From a checkpoint of a small transformer trained on Wikipedia.
Size: 18 layers, 5 heads of 64, MLP 1280 xIELU, vocabulary 8192, 26.5M parameters.
Training: a variant of Adam for these matrices, 472M tokens, 7474 steps.
Each number is 200 + 30 x the weight over the matrix's rms, rounded and kept within 0 to 999. Layers, rows and columns count from 0.

# up: layer 5 MLP up, 1280x320, rms 0.0934, rows 1072-1096, columns 192-255
# down: layer 5 MLP down (transposed), 1280x320, rms 0.0856, rows 1072-1095, columns 192-255
up1072,137,151,192,148,210,165,188,171,212,164,242,179,168,225,194,240,207,244,161,201,210,231,203,283,273,213,213,188,176,164,250,194,204,206,123,198,178,190,231,219,174,178,167,242,227,200,121,151,204,216,206,186,224,219,198,254,223,220,241,237,207,100,192,194
down1072,243,195,196,200,206,185,207,191,275,237,151,148,156,205,183,220,259,202,176,167,182,188,165,188,244,252,224,242,247,214,181,196,189,166,232,207,184,242,214,219,229,167,194,171,149,171,212,165,211,195,221,209,213,244,193,236,159,147,168,146,193,209,247,266
up1073,220,252,204,210,149,201,202,188,134,191,201,207,199,234,153,204,213,178,251,190,227,180,172,214,249,253,223,180,169,179,166,179,202,223,187,206,189,167,207,158,226,188,240,229,194,208,251,232,136,206,198,198,183,207,195,194,184,200,188,161,152,253,206,179
down1073,202,181,190,190,153,218,226,176,201,208,237,216,193,211,180,229,180,155,198,160,223,156,220,191,161,235,208,184,196,208,158,208,198,169,200,222,243,252,181,204,141,173,177,217,175,210,178,190,235,203,200,202,195,190,150,147,169,169,195,179,211,219,204,177
up1074,179,153,243,182,162,186,178,201,216,198,235,225,210,219,198,202,169,238,171,168,247,200,244,254,204,237,168,131,200,192,202,252,301,161,150,186,238,181,250,217,154,257,214,171,202,228,215,211,218,236,124,198,129,243,249,249,224,142,211,256,139,182,212,212
down1074,239,244,196,187,252,194,167,189,201,218,140,137,242,169,140,185,238,238,225,193,185,215,251,217,213,151,270,252,202,198,164,179,202,194,222,248,217,183,161,173,177,195,194,183,251,188,208,153,193,178,169,201,168,237,268,251,201,146,190,172,279,133,156,217
up1075,219,160,233,281,203,192,172,159,168,166,220,204,183,244,192,171,176,203,179,213,166,169,192,212,194,151,205,218,191,172,218,211,234,178,171,204,175,187,255,218,247,208,219,174,266,240,186,177,227,226,211,199,222,172,197,257,245,210,211,189,146,165,153,168
down1075,250,258,215,155,188,206,165,256,219,217,161,240,189,249,180,162,177,128,176,181,246,233,213,235,206,190,179,167,228,162,227,155,260,175,180,180,161,203,214,179,214,247,194,182,276,256,228,156,191,160,209,182,197,169,193,157,243,200,167,195,221,244,200,253
up1076,210,174,219,187,193,145,262,210,141,192,235,179,207,153,211,222,219,206,167,166,201,238,226,205,249,209,194,187,180,209,195,232,225,215,208,158,221,159,238,250,181,220,197,161,219,189,210,186,180,271,191,183,229,192,228,218,163,216,141,201,230,187,197,175
down1076,188,219,168,210,124,190,192,216,190,225,222,210,205,185,236,212,198,215,146,224,176,220,155,203,199,172,203,213,244,217,182,191,219,187,152,202,108,183,185,205,216,230,174,220,196,186,173,174,206,183,102,206,169,198,201,209,213,208,175,198,207,188,218,211
up1077,178,213,227,222,241,244,221,242,215,179,200,236,245,187,192,205,178,212,247,169,182,225,249,169,251,253,234,228,206,203,293,275,180,210,200,146,151,155,161,186,179,192,225,256,167,161,244,238,194,200,214,201,162,173,202,226,164,196,218,224,216,220,203,228
down1077,160,243,238,189,196,206,173,176,242,214,186,237,166,173,144,226,163,189,139,226,195,196,149,231,184,183,222,196,172,211,194,180,217,266,191,242,191,214,196,231,233,188,169,205,119,244,147,223,214,236,193,212,187,178,162,230,216,211,277,224,172,128,211,208
up1078,198,210,210,217,246,233,201,213,200,191,191,169,211,219,192,203,214,170,230,204,198,136,202,143,202,235,178,213,163,264,181,184,225,241,184,235,211,162,167,178,161,281,221,231,203,183,205,194,172,216,174,166,180,176,191,224,189,163,209,225,192,142,222,171
down1078,154,187,235,177,188,202,205,233,205,204,168,215,151,215,194,197,166,176,172,198,196,187,215,185,234,196,218,212,199,216,182,192,161,211,109,162,202,230,221,230,197,200,196,232,169,244,293,254,214,252,181,171,201,171,227,210,188,190,206,177,207,221,176,209
up1079,187,154,182,205,261,257,221,244,176,204,221,174,205,188,231,209,177,203,174,235,258,131,227,165,172,202,202,220,204,155,233,188,193,236,215,191,164,253,231,260,198,181,166,164,216,193,185,220,205,230,187,166,193,168,160,161,129,182,170,152,215,184,223,213
down1079,259,161,194,225,244,192,223,202,216,175,235,221,219,251,222,195,228,245,198,210,225,188,160,209,221,223,205,149,213,193,245,211,223,204,164,224,200,129,225,229,214,197,239,190,208,242,214,172,179,191,183,176,173,213,201,218,209,219,180,239,223,168,252,275
up1080,196,217,166,209,226,222,201,211,207,216,285,219,181,171,184,156,239,194,218,168,195,173,225,220,233,220,228,191,195,201,222,200,201,209,160,187,207,189,183,187,168,214,201,154,226,209,146,194,165,250,189,190,227,142,211,216,248,192,205,194,172,166,149,185
down1080,256,215,266,227,171,231,241,210,273,193,250,244,214,182,215,224,203,219,159,223,190,188,249,158,200,225,196,183,162,219,199,217,212,191,182,177,208,210,196,220,142,194,157,212,246,184,166,214,184,162,187,215,213,183,190,161,206,219,237,211,201,173,178,178
up1081,167,142,163,159,170,207,140,229,167,155,249,175,189,180,136,185,226,176,201,235,206,162,149,170,217,153,204,177,179,194,148,197,182,184,212,146,232,256,215,209,136,174,135,209,210,181,200,215,227,171,129,212,142,249,159,162,160,247,174,281,213,257,181,216
down1081,183,205,188,151,238,244,174,182,203,211,185,176,148,179,184,194,214,230,191,183,193,174,234,233,216,178,204,153,136,208,163,205,222,256,189,189,240,242,169,192,235,171,196,189,192,146,194,149,193,160,199,213,204,221,158,218,176,227,214,198,253,250,197,204
up1082,206,158,188,205,244,157,173,245,162,233,158,241,256,189,178,207,182,196,254,145,231,147,227,163,270,166,238,155,204,148,168,250,150,173,164,179,172,173,207,196,268,201,209,195,153,212,196,197,205,222,207,148,189,158,247,179,184,140,199,161,143,174,206,205
down1082,243,206,215,184,193,212,209,196,233,165,202,230,200,239,200,117,175,214,228,254,203,218,139,196,191,197,215,171,189,208,185,202,215,202,190,213,208,207,211,265,168,194,229,158,239,154,206,237,141,199,249,176,161,279,173,219,218,256,207,174,152,231,203,188
up1083,191,164,241,194,209,185,182,186,174,189,235,176,205,222,153,225,265,163,214,230,120,225,199,172,281,193,201,232,210,222,193,253,149,165,168,191,182,183,202,194,197,239,188,210,213,152,167,214,173,229,170,167,266,204,206,186,237,240,165,163,167,259,165,235
down1083,225,182,262,226,165,210,187,235,183,209,164,170,195,215,169,178,225,173,208,181,188,240,197,262,177,244,163,213,216,222,244,152,207,162,178,206,165,215,238,154,247,246,201,203,178,235,183,184,215,225,139,242,208,244,187,193,142,171,205,294,140,190,198,220
up1084,181,171,136,178,178,196,172,180,160,222,257,218,198,185,202,200,160,207,164,164,244,154,219,211,222,207,220,235,183,178,132,207,212,273,189,205,201,216,268,180,138,158,263,143,171,154,218,204,259,223,250,197,135,168,240,179,181,191,210,196,164,208,175,190
down1084,226,208,223,198,171,187,156,165,201,240,202,207,223,199,159,184,193,240,194,190,168,210,212,193,151,187,217,154,181,151,154,206,237,172,217,200,227,220,155,255,212,177,243,215,196,196,215,184,177,231,215,217,221,222,128,275,233,260,182,191,245,212,209,238
up1085,194,171,239,222,141,207,194,207,193,197,187,198,165,183,173,227,228,223,151,164,217,184,232,220,199,192,255,200,205,155,229,264,236,209,185,225,243,174,218,186,165,178,240,170,219,218,169,196,174,179,149,205,234,224,193,209,126,192,197,220,170,214,210,197
down1085,197,212,147,237,182,141,237,193,201,193,248,215,211,191,203,222,185,206,180,180,248,201,190,242,202,215,183,171,216,198,200,216,202,162,197,220,179,228,229,209,162,153,203,206,196,178,190,211,279,145,203,173,250,189,226,137,196,155,213,282,291,161,197,238
up1086,205,252,222,202,167,209,191,202,193,201,244,202,226,200,195,161,186,203,194,229,224,194,214,192,246,175,188,245,152,164,244,226,167,236,179,159,203,230,213,186,139,174,209,207,224,258,192,152,225,205,199,218,193,191,197,162,140,194,181,172,224,249,213,226
down1086,216,121,190,244,248,222,264,210,200,199,255,203,239,180,204,228,228,228,253,226,242,158,129,190,148,179,181,195,177,115,179,207,216,193,189,250,186,202,215,237,145,225,194,222,270,218,139,247,246,216,225,235,147,191,192,216,247,167,232,176,233,277,206,197
up1087,224,118,187,169,207,213,208,194,202,177,204,170,160,182,174,232,198,221,260,199,196,238,215,120,175,209,177,168,236,227,212,178,198,190,191,229,177,182,196,179,219,204,192,222,184,218,239,162,214,174,191,145,244,239,175,190,192,215,215,261,227,191,195,161
down1087,193,180,188,210,188,205,218,152,199,229,270,230,206,189,196,216,159,211,193,261,214,176,179,248,203,200,243,204,158,210,186,179,206,198,201,237,195,159,222,203,184,180,208,205,195,218,186,217,178,214,111,219,214,218,192,121,213,235,215,182,210,237,180,147
up1088,203,169,199,209,201,196,218,172,185,224,209,166,216,200,236,224,190,197,194,213,168,234,164,180,203,159,174,182,205,178,218,147,233,205,185,247,208,220,224,272,227,204,185,172,220,212,219,222,207,220,235,190,204,172,222,175,213,152,229,210,200,213,212,238
down1088,192,149,225,219,177,190,162,162,211,197,185,212,151,208,248,183,170,202,214,192,167,195,226,193,182,152,153,198,237,175,209,131,219,180,215,194,217,276,269,215,176,184,197,188,150,187,168,247,214,226,236,155,194,165,225,198,233,259,144,222,207,164,272,168
up1089,184,136,214,242,205,157,182,180,223,230,188,200,189,162,201,251,266,144,219,182,195,213,217,176,198,215,214,198,160,156,245,193,206,209,188,199,172,168,197,258,163,141,217,180,169,212,202,239,211,215,218,242,206,213,204,233,209,217,196,198,265,158,220,160
down1089,197,181,200,176,133,204,181,173,250,201,159,197,205,204,200,221,130,170,181,225,161,169,185,228,173,237,120,163,200,217,196,241,182,203,200,205,189,176,225,228,179,229,187,213,206,200,214,187,219,193,203,195,250,213,149,210,192,203,154,186,239,175,211,220
up1090,163,193,224,155,187,164,203,214,224,209,251,210,190,227,132,179,242,181,164,160,185,181,215,258,231,211,231,253,204,194,147,168,244,184,140,163,212,256,211,170,189,218,192,161,211,183,221,163,226,221,191,177,262,164,226,209,257,207,220,159,245,240,191,202
down1090,224,226,211,235,171,208,223,226,215,181,176,144,222,159,215,222,174,222,223,232,176,157,160,206,208,235,271,218,208,163,189,195,169,188,246,192,203,140,197,252,241,166,272,245,181,212,114,205,159,201,231,225,244,212,150,230,193,159,160,234,206,199,172,213
up1091,188,176,233,191,156,184,195,212,173,155,245,238,192,197,178,196,181,137,254,216,181,231,247,179,224,257,175,155,243,232,176,233,183,179,168,235,201,227,169,199,185,163,242,230,139,187,246,179,163,204,204,204,213,231,160,229,232,194,173,210,189,254,209,237
down1091,227,170,221,231,245,201,177,206,173,206,185,199,196,191,205,158,191,196,217,257,164,184,198,166,166,235,216,223,207,208,217,197,181,200,261,182,187,194,194,204,204,146,215,194,181,211,226,162,272,197,215,176,239,204,185,237,233,148,295,207,170,162,187,202
up1092,195,232,150,163,209,159,231,210,147,182,241,210,184,200,204,151,207,192,226,188,231,165,216,149,221,183,206,228,191,186,153,232,224,243,209,247,210,175,220,147,203,237,245,176,253,167,189,226,143,187,169,167,229,175,170,212,264,227,164,191,140,249,211,163
down1092,225,187,218,262,206,164,188,180,255,181,218,206,183,212,212,246,207,173,157,179,210,191,228,201,199,219,190,132,210,163,194,223,199,185,177,252,180,167,167,234,183,176,199,169,182,192,212,224,214,213,210,247,220,197,133,191,213,263,196,188,245,168,225,200
up1093,204,199,166,258,137,164,231,203,135,229,213,186,256,166,199,268,232,213,223,175,177,174,204,219,216,221,187,247,206,170,197,233,204,271,217,246,187,147,209,211,270,182,180,169,155,209,238,249,197,189,178,187,226,229,254,234,198,206,215,192,181,206,181,207
down1093,246,186,227,210,135,184,192,202,176,252,207,208,206,150,223,170,208,162,198,182,190,221,197,159,204,216,185,226,227,206,204,201,231,258,160,190,223,191,207,171,228,244,231,231,196,210,185,179,169,191,183,191,209,220,226,192,247,182,210,199,178,185,167,205
up1094,192,169,164,200,179,234,183,203,142,225,207,183,188,164,202,118,194,267,152,290,180,170,183,161,232,221,201,200,202,220,253,179,195,173,178,220,137,195,197,166,196,179,154,233,193,135,226,266,171,179,196,176,212,248,203,190,129,188,214,202,146,240,145,257
down1094,202,200,163,254,250,272,150,225,163,247,137,223,222,189,166,269,202,236,158,226,246,203,171,189,180,194,149,178,224,197,205,158,203,196,204,205,210,222,191,202,203,284,206,194,162,204,197,189,216,262,180,222,204,215,224,198,177,174,177,182,212,200,187,191
up1095,181,251,165,175,179,181,226,145,124,239,180,219,203,193,235,216,179,130,209,158,261,206,182,173,157,292,200,220,229,180,140,215,234,212,200,190,199,166,168,187,233,189,219,132,171,158,181,189,159,196,204,159,251,164,181,155,231,204,227,190,195,203,228,176
down1095,259,217,224,206,180,251,223,242,139,169,184,212,237,150,205,182,203,189,182,182,234,172,204,187,219,214,150,256,180,221,238,239,197,214,185,175,228,204,251,203,200,250,207,186,240,238,178,227,140,172,201,181,199,195,111,144,182,214,182,173,199,210,196,142
up1096,181,213,182,177,179,157,247,246,185,212,289,161,203,201,213,230,214,169,211,149,245,240,272,216,210,227,260,161,252,267,199,240,207,135,167,231,236,206,212,239,156,183,235,182,217,200,129,208,177,183,204,222,236,172,223,216,215,184,216,179,141,202,212,159